Part of a small language model's weights.
Architecture: learned positions, biases, tied embeddings.
Each number is 500 + 50 x the weight over its row's rms, rounded and kept within 0 to 999. Layers, rows and columns count from 0. Numbers have three digits each. The size before them is the row's rms in percent of the matrix's.

# layer 10 MLP up, 2560x640, rms 0.0434, rows 1005-1045, columns 80-159
110:505537450398439420381406493533501504556508484480407540551534496497495570502483443524456569477400486539387549437491493479480541589576483488547525473508454499480484505403468515482448399414500592559617476478470404530441476419489499520553532506
112:493438513519438498441514503525454504624423569493509489546458507468522497443545461516488502466454560527497484539474572500466511575490550577416461501480457591443495469427553481536517481472545499476460530460505453503532420513498605558561563435
099:510531523545567527589505542412391506508563548418548456555490504516605494483526508461498400545550457426545496504446500531590541502510579481402533559528512453654403425464528603482487474503527520475493453541497465563527456430404492496498623516
100:535540420531400456480568561517434533432424500544463408576469424499519574561505505540527530477497512614605557506417483524534502528454465476515445605411457553477555526626531502428548553483559503512507434519495486534556536432601421502410562525
092:457380461403482485454473477471410482530500630522509515495506501428465529504460485514555486523579466623545480470512481501550505457433452469552467542483510449538428402497476556585541551490414499556476505432498541491564454494459476561410530455
087:453524455537623456435479452495487411375512496538543447519473558443484612498563494473578491456433390525544552514598423508506449498429502503564419475488519518551416429519493414520414461464490441468488552560503552546582519500471491485459486509
088:467447529522523435531490568400542569521488467485487490539545466511528515481466493451606505554501541451515459511540495498506582426448542482551506459530399490464538481526516483498536464470512506542506509529542490625472462484491491593409580532
102:462560515424507515509536492622406413473429615562538501503428527510463503543441527496491464513473485561444437505422544494562508558511537492527450538522347438525432446494511524442487530465499521543505485513505481470500550478411420489499556424
098:553433358528563564393393430472526509546600467476493406548496546452462518511467452508443509537555416533495461604454445494449507523537470516492494575512513471537506446528504543583454546496472488505529452484574465547552506508407426520496539503
095:557488585435461487519417506455431614536498497552519520474511484522468544461490507463454409518510576536562464594530417460549464503494484527413615496538519578496542478532491487584486511422471497495443385435505479517538578485534599484507531494
093:595534433575590465549475559473497582532473495487521522565518516536525484398446418521455478471442447476512467532507469543564470460476568461480575538591543452485395509494597497517529457485524497431469500488535487464536516609464477397463532537
102:532535530503579452496426491612515524513531467509561502551438492471499524551503458540488579439470493499480465428550567518479512550511477550441532546476435416533514470455501501448515439442430561502567507581476520503543494446515492538457494467
095:538522490529436491488575517373510563480544406423494446498434482507466515508434389442456512503445498526452446445566533522463493543461485513516503556521515491396473457551508474528487483608492546614524478357416507498414566504482526534501507388
099:530500534525546476519543476479439439560526556427489430543475491581503494509587455568522499593531509493455557525439497484510545547515551485427465572531466568509619568508427463456397491530555504467502520469405487642590419496423464452407453496
098:561539455564546495525610482445539558546520461527485456473431468475576523439483449465412489519564437456549566453494450474521482519461469510467527476461448456526585534524390543502573454481480537452461592443433455435564415445481566415444506510
101:455473404533466422433501381487566494503483450547492521555558498477451602527469405461594499509525473521465540527471451480499506478452518413461600484454535519438534587574583526453495489459506499496480533592413549485483467437476441499547482359
102:480527532390537472499529446546526530452510453593594559527510532465538530318462572502477505496460609568474509521500526490587482560391423438450519513456569599479494513564528515504478424469434577390453396484564468583456544513553516485506446549
103:482451545476534490487423462482455558403473553480529519488524562530487569462523532520526556469584515500465479525534441458487577517481557422452521441479452536536497524643463551503524550442468503571638514594537548485434497523477503550510538531
089:509459506540442443412444486483501625478574471491464457474543491491470470468441469421582532458468501581569501423518399407602480582431439545588490505456473453541544340469472449467617557483491488536471526496587544554526544583518455522523508350
104:535512400604498493452577542496420599469550515536586560471481578519608506519414533508504553531508572450457500550439481528493453488480548476403505454472514584454443476381522360469437511440549493486445502598528558488529516529471541531460499459
100:546478467563430504412500483424567470534547490494446560531493433480545483528501443436542445542459444520504507439434424443480492477512540495514500497445451435503532480539537509463433568496521496542497563441580422598521505511621490489463372545
103:528495575366546474468418548388448529498505558534558533486394569443516491480490481570487512461415477566400541508613552482553571556492501552462560598504474518535480445490522460573506539465479554505615499534516460465483413421505503587516576504
089:380532507467513522547530497495502564587529501396571497492511519474505556539390453482430478452511509432528499479493501541479515517566535480445505497560457411466492493561470509467457483392429539420577445449404420542467554437579575518462533416
094:431526597475566447537525542449436515519560638480457450531489486495522519431506562540505440580432409527493538508545530534445559465544560465456470524534501576430476498516494632486436590440481489531521472428560498535500561559434511564543478412
088:511468510616469513511451501414565506534483536572584480456478461596542496584634526480515481561438522440531487493463425433556504569472565607480500511444444434550438559432499539544384506521516429456534499564495548501552587526528547596397488432
100:493542507580488396476494499530473494490485517459552554459458493443513508586595482498472560542541522520440528484561498441566460456429552506499543464537527508422547539477449474411542408585483480588441425521493552453585495503451511512464458508
095:477573620505529458489489529477471536463633395577532416478460414494532454517487489501521468521480595414486470471426481426512479539456460488598533502557547431445496462566415506489527478516402455470482556477514459486465555472503460384472468519
102:562475521477485536423475484492472489470504517527565473522390478517539493497649463564536502637483429504504450512553556411546495505512527501513466547532424498519546554542372563527475464468574565539503539480451479537527469422505539503517451602
104:490557409482448498528485465495494465458554498562488540453362514511469568543391470534498496422482503558432558620450556470360552532561536443513541510498527537455494515611480495556589465468594605524460459552442407560508483490571563601452581434
104:559597547639507533504567514529549560591485491518580586482481441517526494600492537502538497469424439479472512549406554400468458538525377552464474512566392526549390431615488446497540510467499502538499495478453412509453518384475495589390477490
096:497480541456482551596458540495529539511474535521639471477502475494489556563564485574578560520539383427505464465487406464522464460491459505521493518523461611512516604504509514423468492401427458592572463425475525536555505564474475487502426474
104:503508563547471385559592470441555444572441526448542517527498549493470445606464619447548488460477516470458627553472444468499508525535584539471553481462545559538477565576483495444477473416607467545490512502512631609528460480495481529445545519
101:504483543503516459551560494526593513436483492516622499471518468458501540505483524493476538448590442425480478589478563442497592556418453472486499554506467498549429507434496489466456447478511425518421526469441580545494472441482482497566558448
090:455485488557566421549478563449444547566501526480520513533502579449490512483493474528461518553485531491357467504413519522491585504511598486504495489605467506528647530444472504596519417504520560420507518530500492494495533531425552563531486471
107:495566513542491383432508536366468568530586501524540436493455481434471467540557475618494453561510518437482533566563477419539496526460480550415536505629513449431340480432463459536551416483443518503558478522445482503529543432545419496492502457
092:545569391498588364496455540458467502490445479587468470452490465471467640464471523494507604522424522587409471578461500522570486462413514508487563571524483470555468533448470494455472509486477579512505489508499452520505533497561539420522524443
093:398393483488573497495570511526570477468414528451527410491471592573556523476556396532542434555406507557440519557446578406496493556540478479570516580501526586472537522515469455547438489584529537488546549478565524418504396482554595561515460492
098:476563462555527479422478508546400501482535504526504472559523619478535474461452511499451578491433484584565624489521448552485406545512548530412573468508388476532508381539428484402503541462542518458562482401485478453533510375457570514515464496
094:502558539520467512546478500439529479511523570546484533500493411498548520482443443458415494453550447487490519485497468480577515572493440529586511567494465521448549538512478482498470466461567484521564543498589566554457530576468435511526464578
096:534435464400539503451524551478515511488474418595540509494447521467456516512459624482580486445374481421563465523515458482503389546379485516491519498489427514445433494512531405525460545506415564591499394409510527498444479542515461470490518494
097:560489550504548473479500561423485560509463524605562457531513427479455561468537400572526544497419415544435508512483419524523497589427528434469526566476507545542551498479556461574417409484501555483541509540384474521534553546537428531402524540
# layer 10 MLP down (transposed), 2560x640, rms 0.0452, rows 1005-1044, columns 80-159
113:425569545453489474558443612482571499531426497536544485459393501510496493513615533373443533487518551572540543457490495580506433459386545467456469504427569392437572547543548451485594468503516475521520618501500573485455535508529559556518525581
099:455502482502395626442550461445502463679446493484417437526492496562530488513540489513581471485508455425466459476551551492466444488496411488530454451538503565588472499578449495536494432517547448535472520573525531486528414538486450581580498517
097:514599515555492407492546392495515530464428602557534493529390586448442464483489502497533468439434528532537525417503443571566497531587601479609525498465444501383435481449538501592471499507510508463488539563565491520489499626431470549492491556
103:526536566540436499499483523548569500521507452551480545445277490477493445492561486474559501417484502509543482497498560502491474483502487481462449593499472436500484472547532577491407539545496463527640494451510481490503555499487504530579539439
094:482587456450454469490529542617503487441467462493374485393507464618512458463448484481509483486408479563473551532571388494489503623495547600457521496536465599494601538551591541400491483513509474513547544564527499532464539464450447479553353454
103:565586518536494461531497484440426539497518584490483488478352572485498569575487455573440530509503473517537444494516550492536582501470469566454521487506480563469553532493484512535555552511521506497418415506501518472470516480345480580483532456
103:579450426498523500524536511504465475513457524464430516472382433449555437534534444506467527519502468479510514498542527364499461518522571449535468597526470519399466508412490526575483500579408547449567552497437483592471516390447471513501565515
100:528541456474526495518470528485568428556389559518531490507476464548469523538450511516545434500482523536448495533584567478479508558455454506544454476487431479455407523557521517448381518493451448520460537442531428502569460535475509521546510516
096:528523465537428509560434491509502504494554500547547490524490524510564517500486575505529579474457510493400420463431474481512583539521437514433465559504534521443468460471445588565538509489397447502452458501525482512504557512462507438520494519
103:496496491553525512426524434513516557503512436573457512469570499535463466448498533494585529449568460572462544470512478474496456462502548465439486522480444378446463431450412528598532397422528412459432430488443544408412474576396478444538530561
106:486579515535603475541428487527483528490426420549428557595484612446614450530534521519551450430480532559495427513526459548563547474496471486462530519565504452528487417465446419544489451556531510561502474607566535478500457400440438533537517521
097:433452548487449418521440455494532519490435479473543487601334471497510490437504545583530579457518514402415550517504385541509542560439476591459529555552466571481519444488485417440550516550511518490499512450490482482549611442515543463461456610
095:516474530483580447528413484585584456529456605548477475445479472514561517500550577526464495513539466506552558558444590499491468422496525510505622444510448563588552576507543563513529505435474438427443507629541530498549431543479503455503490596
091:530546456514496483528518543488429480533439539532465462548538390483497502488520557518519486516494566533468463439565512549521479543498500544506463357448405489588454477465489600468432496486417413439516474536599498517433548474596522492590594590
095:512587512591548493564462453481441460522458470523553516539447501546391496454410508581578416455544481526517553540550582544496540543610430532474576524516514472499352479592600511562424546448416471445514461495531481572497509509512481509516541404
100:449483576492574568553566492561541512456488485428506516559621519418505524522479551393437475543516532498446536522540527520543410478543567446455462497511513478563526480517494490551533531510617457448481500482567415491544467602495532519496480588
101:450477451559484572447443499424565501465533506590515557408512548612370568544479546486416494568536513470503502430542560525513514496450403495540500584512506530470461523412479448530526416577453523525550526603475472486463458471425512572523525471
104:583557507603548505550428534486526562537514455542501548523567395440538516550542457455485411368493570468463551531448515388492542420584505417448556555500475479569511566517478516482420445501529485489424470519508484526457511427579498471548480551
091:505480520439444516520518474539600427635474571586500500572572481474578646452501546453508467541540474524486469516557541514469481515491544455550536463568449525445503475511505432565504519533429488502464566515505475639441558459518511451604517565
100:533613442456477631461558546446467554459503504607569496505567510449610574550439395391497501476561492492490468494409507507426519505421591547561558498504518435512507496505501487460553494527481535539439536517533571450509566492491522522484516471
103:394370571436548542404517518490468502435507527404472456525399576470477576535474486467583595452499541514545528417435484517521560477453408526498442478468523560505519491559452442550520468503523535446489563473476547466535502475585556464531499429
103:563551338578468500515509541506454421497490535499454502488341527524560487558419489386528457543502461497529453459521463483483461511514430540502423389500455528521476448541592485547418612471477442486480471526417457455535585484477602491505429544
102:549485485488496476489412505516595503439547526484504489535405424533519594486451511552491541498520488547496507366477452477422563514502478509511500482447364497534562476505442490404578562494518500519563482516536498523548484527504526456534440447
091:527539509469445414504429458525472511489555481508542456496631511501410576455488437467433573476439524462642499478507512475488621513476473541549491521518531529521406474506485442538453482596504621516551462455463545544377514489404499473500450548
097:478588516463574513563482446459456469601513476526472420484625421477420567410472447517504453523469469526486544563513487432384481573581493538516519500523600493487638517550482522573573473490440490491467455567474545556491591465450478394450524520
109:478527525566508396551458454594517451505515550603497527438363548400467520523505488484472497486579390602516524543492527495488431546406474509547486418504445547482546473522527438456485474530579586528348439505481530443433489463496570508539487457
102:505501485533521507509510545627509476563495568414524491581418584467481538478572525571448467498512419493519607444444561590486466430456470589472500529483364493488420545472562540471482531542538501429486541539427519636507477483502505522519476507
092:566549418538484420479498556452481515506544493499468549493294590482547558477396414453448360529490545499438505529591484527581517583486546454492508488520508430520502437526541423441497626572449480437440440589330503356399477499520621563565559503
092:484399498583496511466453551498418476481421508364504500569562522453514389462573573547454572591537510478466498498535505392534472518459535637490524496396453522507534558445461514522452480523478399497551451416496496395539517595528479536459469583
100:394485522488503435495495527536481469517453463484413454577441485508516544477559523453492553480558516517494483550570489576491524485466577486539440522433578484571480532562560414504480537521485439458473539496476508546489542611602529400447469423
091:461508540499535469573468507571493473568562517485428521522519456502426480449538498461463494455485498501500430444487413524481557417546561542503497495453462524615488486507487512584382455573569578536514496508501432480480502502528443530538494572
098:568503552475574562462532520512575580446536482572488446442544484443537472508547500542507414461574565387527514467489463603472523504551499565472510546473442427527517466501496420460475535489451497477439554520535506428511512523512545469521450590
104:551478491454386419397487488486482426561535516517514505518418494477593523460427457523433434522434509563473500405538461550555544386576519427528491445515501532600435509488531477498416570561531494546509476504523477605481576401513466491482488527
095:455522494498412472529425482562564506414471478561544577512686514509480453512482501551439556410487546535486610432526509644512543435546504440496552475488465514522446423557521512451509493544445502474420453563547503465439390531494503530608533449
110:529571535605475504494447412593553461431517474497423504506375440505577553452535532496474450543475485535540593435520557474469500456425516437555448427464458472463533453517574535442531565435422517495506471488504559452453527472437425507491587534
112:503566563549507445559389493471532565502428471555459500489361438491499510549465445421495508436514558482497534492507505462502464512415489549505610631478422522543516530564467486492454539567434500537578463417446594464548523462592548503445482541
093:528527426517481528486475471541527463434603508560527440517595464558535438512506414479466581451551545461568496495474465471579507464448512516437504404471475482563508607571522493381504552462411560401542531439612473501467591514529510418521597622
112:538415531425543540479527500468495383457459496447485479534163523603479428498480455491534538519499459475467488520455555509432493465436462505485506561556569534468582467597511564533488464418514499499451512545415465523607494439402473429509574501
095:435496499423377474471540513476461439515499518422512594529464540481477499593523500463528517487504519444473515546530472508503444475513471487579488464539530373457496472426527468493437635526508535513445438521459444577449580400547566550453440526
096:564548534531573464486467580576429429504406485536444459505478488481524501524599537458481459564544591451607414578522479407551551544508414463559568526486514609516527492514506599538578563467425533519500484538572530486566510565561519541575513459